Weights of a small transformer language model.
Size: width 256, vocabulary 575, 9.29M parameters.
Each number is 500 + 50 x the weight over its row's rms, rounded and kept within 0 to 999. Layers, rows and columns count from 0. Numbers have three digits each. The size before them is the row's rms in percent of the matrix's.

# layer 10 attention query, 256x256, rms 0.0695, rows 172-191, columns 128-255
095:486558516570509535478497495503534522492496456523396471453504387497492490423439488504549442603570459488504429479487516518515516409525589432502499400438517473602481490423513514567575428462508511481547515592518532567434509512470443452509560524517493538477391563507452402478487511522508551479507438539513527475511488455547486423518497613494524537484502493518422493490462532508498465509551
092:439445536543509475520521531459510469501470524486569530573514552514505653455573499556476565452520553515472504525460515561589496459557481534472386454533473492537474526501465541459543352511456525456537543465550544544519477564481520547398532494414425461487447661513494448497491494599530566475510487529533473510520511500513514504483474392454435522482480440414451464433448525559489497513545
092:550569565583425571539542512546481483529480536491485502494450450446517532495540563521465486448428590458537521593504488532574485562544574478535442518555450501526365523582452523491534542474547473502534477468553508537519451493430477400428454507529550561555457445524429512473538496531551518527499478478492677468466430484530485469500548527416570518544429494471503491471528498425489438490579
093:444617591442433542455460477568501514432574432518504423579523492416619445612500494573480527529433491510457541422588469594544544533604462476500460484448571503460498485558544412518448491435512609491447602581538560425475465517464489482522590439450505495463493459477453531486489441450556446412547493434538497390532500486594408594577494602473512454496469471582557453574446414539524523457448
109:554388466447472532480575471484566531516455479439501554567550526517492521511512523560488516519483507545437467436507444512476465493511501510441511538496631497504470461486448492496474406612579478436489513585468510475500442620438461508399498503591475479413470550419499484481367444512463570513549514463527554512515507466527589521436494547537555392473502592486543516538433437437470485447394
099:424499573578500490460392574470497498551563471519568492537558478512427443478459549556553525445469513449488559468486519466551492510458526495435488499525463537513530497609461496509464509533485586598427609516520514540499560537453471496476438471522538557443407515520502585465478413434605446538538491520476463520392556519486553473411501405439473477537629530477443509539526459564557548476522
099:439462391539572394478563525524448454445518492561445521479513519449573503546456448478398501402524407539382450489467485458464467498437516530567580569429461529479573452519453488540423574555444512477535527539511512425479467520483455466506521543557449495513532463524546529477471445471517478471441503541402473473477475463386468574599531521546464522482545496552496481478542465452527550497546
093:510616453480468508500439509525541460535571692609504526462475513532560493506484510517457494479543512382444572500455480502557431561539460492429489564548488488492522455512458423481478499507405516509546550508506484498401538463457459500510577485568487469449518500461485572584474437502493616471581528497506536478441357508449568500571568456448496550540439514513486466465465516448432405548573
096:500446484459461457540482582475503444572574579519532472403477572534474465531554581457481538437507460488441539572525482546441542366453500523522452429551490524504515481448550416463507499483464450532516473512478438509556484409389419570611518536508467542523555497471467497486461504510413458500588389482511492427507510487564456535458502444452492602514474518517582451535487505585522475486480
091:461532437494593594529553456519390512459464504486446426501540561509588507496563468551414580497479510523587621522516507500515468556452545468496483487544422495454482476442439434390432560505452473523541536528455517495556476469576365565569474524544502479457594492509428422447525424509417499545485498506570594488455489404551471418451534518456508465522460482509425540506448508523432498550505
103:483557508485542495476434484499485494507529503498468549505503544544516472520536488533489496570521574462527479515480524528434489549583631562467446483517480547576500594614505435518526504476493503583477552436520560584497511577437505485486435601341487480511446509488467493475467406518493554549477487380584461499423556418482451426502522407519371479493477534490533494452487545475520510473471
103:496587548558524504491526656543470519425401565447578491508455518442486582536398578494525497526505494497374524529443556512487512511491464523564427506424472403447423494537417448462483448570479528434442416483501519440476451502538519413582516543533528534492551511536552503505581554557475537503463473529546553459482522491452456544471513480541516428499654413503474571503519489468520488518579
102:555443519568566479462482425425497535545505498469495502507590485597480535479465449528447410505499436474543450454511453502546525495521441553551522467581570446542533467515470502528393465520483578527401498541477577551456449418435456382521518516544493462558505523485492507472495472557563405512481486557488476511570453469501427465566497494486520598509476519600453467484503625515428523507515
097:525477507509430447454469480520543476464513522480477488488520508468566557483471506446500532543514441469535458470444529560452437414571451531570369564545540535477528515495533449541454534525444563470548506471526571492480528538498427522493460455516540455380453536545506524497394560502472465622547515501511377481538438486425545429478579568501546561417537484544418423516549521428435329495531
088:521460444488501507441513533402460525512570441529487458547573477508539554550468561465509550567341455609462563465526468529583503514427464584581373531416455476507516465460464464495462549613482543561406514516401483398526549487444463602546474354456503473463505542508534589503443515479468490506517479500577510440549549437596536498473579496518399479488530551520473541582484507425498506478496
090:590520467573482545476452491411575464530561495428533513438527458619449518409577489501450562471509537569472503483423506461502368412495541525493467498487606483525508521487597526561531495465586487463473437497517482516445517574572419413537438552464549496465569435550503476528500624410421430465493565593451548481546513469481532498477506462524496516514544454523577455542455457462528518474456
100:544560537554477446518543489442481559505460522527531447484538512530543435559518475486500438520379565487537482476563542469589515531493502499448556471528522588426472469475553548511474469479520463514511518483536416412480565535553494564477589476479413583414476499496456459495438591453406425484594551455554492520471525554397482528570499525461428472576554537467629508536454456508407561575515
098:536489436494627503478544472512538592438492596437562535461509465492551483570568500476490402482566465461568536548494447491459522389474423438430580485521460496519450551566487540488529547512535537531481493534491487547523561495499484509461579431537479441557545472439499408462421402542493492427553405523500525429468530541618476485533460438385528319451547549446514498552514503423517543431492
091:572452396427414584397493514497445505514503461432470530501464584454473514561510588505553524545440572538490472553540544486487486490413503535498575491522522485565445543468440593511521465473520497456512546512484550494472459493446432548520536486502517484467375499488495443403515604552549405457523508524479431452508533483566559499527528428482499493377504540567549534483610479463566520540527
097:549625399505528447543433536521546489526572503441501455532522470492513580438562507540499516656517480398525547561522526520509509468557433575462500498542487560566480462482424488508530475541545523543425593512490425587524453441533475559478527536418504443492461539533524422492422400479525463523484481565407417538485492526516503490508405543614504511588356579489489459468611570590562547484451
# layer 10 attention key, 256x256, rms 0.0675, rows 172-191, columns 128-255
102:494475444429528468509511463482474431553474538423547478464568455490547577427516543529487541479506464509394550564487579510516525571500449504459493582427588422555534480445468543473443399504462491454550494471505449573526605468491651457490612465459440416508436503390527558473458464484528518519489549491492356507535493416544490494543538552500452512471444493444536469535452454393515485547536
095:373447530468424565442450463435509458469494473598446488635466509492453476542503502406463468535530518539449512485487452437543460429489461574432412474494556435450387470511411502559529455467557598525585539469529550533380487560470499379441446443471636468486541521478465570534466496585559486407454504367484550497581502476510557505559473499443452521478527525470405565558506446516500521491517
096:423451487458583480531497475385558526565581436499428454495537454572493545533477551495424543548445504578419552488525494504516522558510558439546539526518529387495533525541525510538574464508536538429510479463433550562427528517412599475560498493523541626491451506498509493524581552501543595459479516506492439483485495505561561575562447511509422492528465430502501385404463485578548523594571
100:439452491488499581448575498478421568481551510473514525547502477459447492520515593446508416555522560560569488457478522675526513590432466587546408533580558506447547540495518452545511573508472604492538603443445594391474461434491491529526571484492500441604428479525486550457504559481541503409459489426502539496505497493530414556449481507442535394481552411544474549518428508474495564471459
105:488475461522461448508532485501519514561500508555533549526488568514446555447462504509519462445469483518531424547511402494607548446517460393388504555519517570527556519446596509429484509466546501464538582499428580512477438468535472575437516514498538391521523531465511510548420491425542472499502489478449530527554426561436499480521490437504434386497406370487496477502529476543501478472441
094:478496506511627569502496457502558493530485505539514562588548535536449459514461536491593479470499539411490424586457385571499406439395515521489474445556550447394539508447428444477518447531532565541527503487494435497464558517449499589487519488525534589477479403419487522451494486574560548536538549533494512435505475530503517473489505442442419481492516488525585508551575496532460433381527
096:521541493462492529477560518528413551469478419455553505554508425439525563511547491565446472508554514484494495581493405480500530435536510555537558481545564545470478546463508481495499462632378437576483540495448540452591522469524443401497491510515507504477362532493550469448547503493460468481504518576444544452508524515430450504487522555517491461516490426402467458461483464492447547392498
095:511522491505442545468447510455520510538507449435516428429518538437544396591411640465478513642451578488576496472504537468471415458515453441543449425569519495510533463535486388488555586517500485564590518441483524523548469496509496600473522485397496479503473505542498427439441522491492608435461522457422607468462559511453525562558442522427459556556398559495436513592471479537474461526460
095:563466488472472505563511604495464485533510596534442472470523499521504383464527471547492538423489484557554556445509514428496424469490468475493433486509488463492447512562510431422435542549562501339615520479505515462568447497513493467505487500545459538574536499396420566550491562567531419536567399524392506496550459559438389550415506506467542541490477524561456492540455483458469454442576
089:526479536458480519523426467562489583436474505577550433547522518516516588552435525554488573451562500445639542540481502473470439453479569455421483459512500569469440539586451422403459552477545557520438548515444500446471514468480510365527544541529572480513573519524466419577516555530429553523486503465616448462489570455553447411527515529455412541429562425570502425455459522531490467507509
098:545526507456466431422447526499496430476511451446458486578497508602472563509561503494522451553555547554577522475429528582470533445482538448464399456435597417462509500568530533473489492551565523507478506497554492562564584536474506586548465501415394488487495541477490557530391551538506522547439512435482502539553467438424487412557523488403411498420503545463513495436423453539572481401519
101:489547470477466544491513571529512478544443545529564573553503499528465474550469509420537514567519424447418406494501486426446462437580554518511492407531420458502463514512400427397568512620586451523592479479484458465512497494591554574558584478570508505476439493488464497613561501540523581474437534488439487407483397484527591445491517519442491486522504502454496521493575463452556626498449
102:527477520466432445513510450515501509396530509499524476487533533518476511449503483601605512458501513497506490537606474460504494513515470500506436517485530528547513575508443370536415499465546455416464473502412396647473532521511561435485463553479482472431510583387567490405578452598509549516541520565467510517513488580472518468494471534468470586482481522570522536415461539479553476466425
098:576537589474589420416463421461503527426519505518613481568495547537462499502574448566459412494505471513608531561512536470526542531473476522553437435512510547561552438577434463555460420586445526547588511519381412419499567491518423563521421437430462406393537517494438511487468582425437525523540410484486526455459462499480537449543499596516459491586567458469554496512486446452463428442541
088:532484582430616557477526562491558566569530535537406498498557510585477510541538525581575487494528487500421444512521516501523521533502477562557346426550418607427501492452490487517487482475557500498538509529488415486393466452586420558486481594501572445439596478448485506490502463436534511528517520516484503527466470503546422358453515497487457508464549443431535518460488472595457444445476
098:464474469509461471573473523482518354462529611469480431525370471481458474448456499574606613467590497474512512501484448441486440393484496505534507490520536527473546538550581517511529547401446530437472510475574523492503567506542446432391438439483418494452540507426459531465550488454490480509470499535555493438556383574416540527430469529512486501470483541477541572534432441452477552507474
108:608564440510490494489461443549540567577512528483545509481569450468446398461498449541438521492461654470475458497546480403517479506465392563460575516590549551468460534549475588503484514377469578490465407565524401499484496507522512450457515515487478426512487461457450546549440545496498459491526559550509479574559491452510532472449474453570460516527498461485431556504458444581537573465557
102:504448478471581461512491457619531587576471464486416510576509424477574507469476445500558547513547508464517553475436480416471512480450500543406518529533529428571446576549398531467557514429470495469488466523531475493526490487478448490466469525459518471507412476495581469478536491505495478504463497565477435446465543475470577461408553384426562542451521514474489511619527458422567519565514
087:553518435480450461484488516515501527508480376494470568625434468418454511496445547543658459468551544475423351463582520528544554502482541573546500475478460530466407488465438581515562533520445481457493464527580514504424457469609425466527418506564561514488467516511508555402528512480452523499475487474527523430489423469491454526499496533565522482538512486408506522527418483512483450528435
095:531466451559471520555523589422448540339410503584522493523556483467499433555538476571497489473468558461503563519443525471564501479425432544466503549536456552517529527490524487498548500471481485338559501422493465483535495503514445516442468556480456440496520600524541528545429539528451411390445551505479489522456521527426524416539487497572571583521459512548499520437509512505506514499487
# layer 10 attention value, 256x256, rms 0.0682, rows 128-133, columns 128-255
103:400538470456487475531515455471582477442412430539477488463474489518527461431387539598472486461433571529516477495556434523535561473514417522484528461468549473436598475534452502532441506547400531538462529474577508436543520479485616536422537424424492516517505541498558503476555534521484442431628522443537515523545490427547476493446528478508493503473459541584427568483559520454473499441571
100:526487432448491393463495421492557460523464514511486394439426423464508469533521505536569471528549501519509496526538458538514397455515482492487485472539526499543583517491571557469537566548476482454490486501474476513486489533426583611453495514449579495499501503444637606369485577542545407442464512514498559407516574465471504536473507518532459491371579589465500578429421447517557454531472
106:526543446493570426634490532563548484498462503452421533511502526504507475477497549519629457478523564496489574455546508516578517502507400536525477492587436424458445430472460616632574552508543553547531519596514550506411470563507498547460623446391446520492505522543505488425505573482436440533501475559520457411536465474448473443414539539510487429540577484530472495554475458455497444584514
105:478478512483575569535612490570433485513488541516485502488460553574482416557469480490492525537568521445562447530508544433511388468500569336536496490503592520538428524557476541553473512509496443548552428472577462443576513519413561431467500463482553481499550431494504442540597504472394467575546510501483446531528418554513467440390508380500493506523388475436535462430509485533518457507485
100:488479560488465486569631439494535426523546482550552561527468550472420432445504511526439463510550514541520509520566435441502493551424554440571472504514513543472559521462546427390523550574510408520579474592532525435443471552449592551466487456495545495487524512553534559519556387427464535532409494531428474533549579565506520560500444467522482552443525474488432584484536583586503529486511
102:516528412498450450528528514462532470453505435513474557426461548490500452471567562490487473482553511494551446549435454475457485551561464501485515453498542543480400642505489454446513502555494523530474530521543429486481506425493557507571374424425584554393485503544459517511450540457607542488451488487542702473529453542483538535452541518519448494487496407508409410522442572455488558488502
# layer 10 attention output (transposed), 256x256, rms 0.121, rows 128-132, columns 128-255
099:551531556496452484506469580439461503487585506502473581518547566496483529472623474520524403555423519530507490467441558617621481514425541479543530542487500536535437485501452468528505511434437480519441542532528399537407521530484509447559535548503484478503432510527499506580439539524470567436506516439462463499592502441525525531580475594489521522589551537440481502483425421419518519491470
098:546463510511449626532567519503550439515541563493614490464512488546545513526466513409597500496485497570532541453432512467571560527451517471423450512561478608481426555490544455565462460529495554476488521408515495551633585461431411469527442530646468537539485457550410555594482444534427583541578450652434501494437497478516512534455465418555539453532478462494570423575455487535470454446482
102:377505506489508580456486503534453472505545532521532560567502506498483488531578508492486470573522379487564471512464469512474549609589588500563468453464593492459503500515486441413397437437508503491426433483577393519518544461489663450534461498573503506558453488472499523477505436519540558558570498500453511387497546488483527537490498462519467584496369485535462455508530575579480553480495
104:615542497511475473495534517455566453447475577431569472497448435477482536424464512464452504471470502536447493525479495556449585460571450580652485410439519490424558502577527362481568529437524472514586443489464461464365544510526491505472489539509477522449499487531514599445438534494446526414415502490467523550539469607477511591607465490484544541510549582553552475474520583383398563496506
097:522439471523535489478473576460471538514540508437410421469493485502582562481589449357573530497520499453424512449552534521526550471519408459491459507458555505456420501546471577461545452455541545489527384527547558529531519560495544447545485514483523416503554499531564477413513471413556472505502476527451459452526547443545556459444520491479522420496538452465466520490508381373513493502442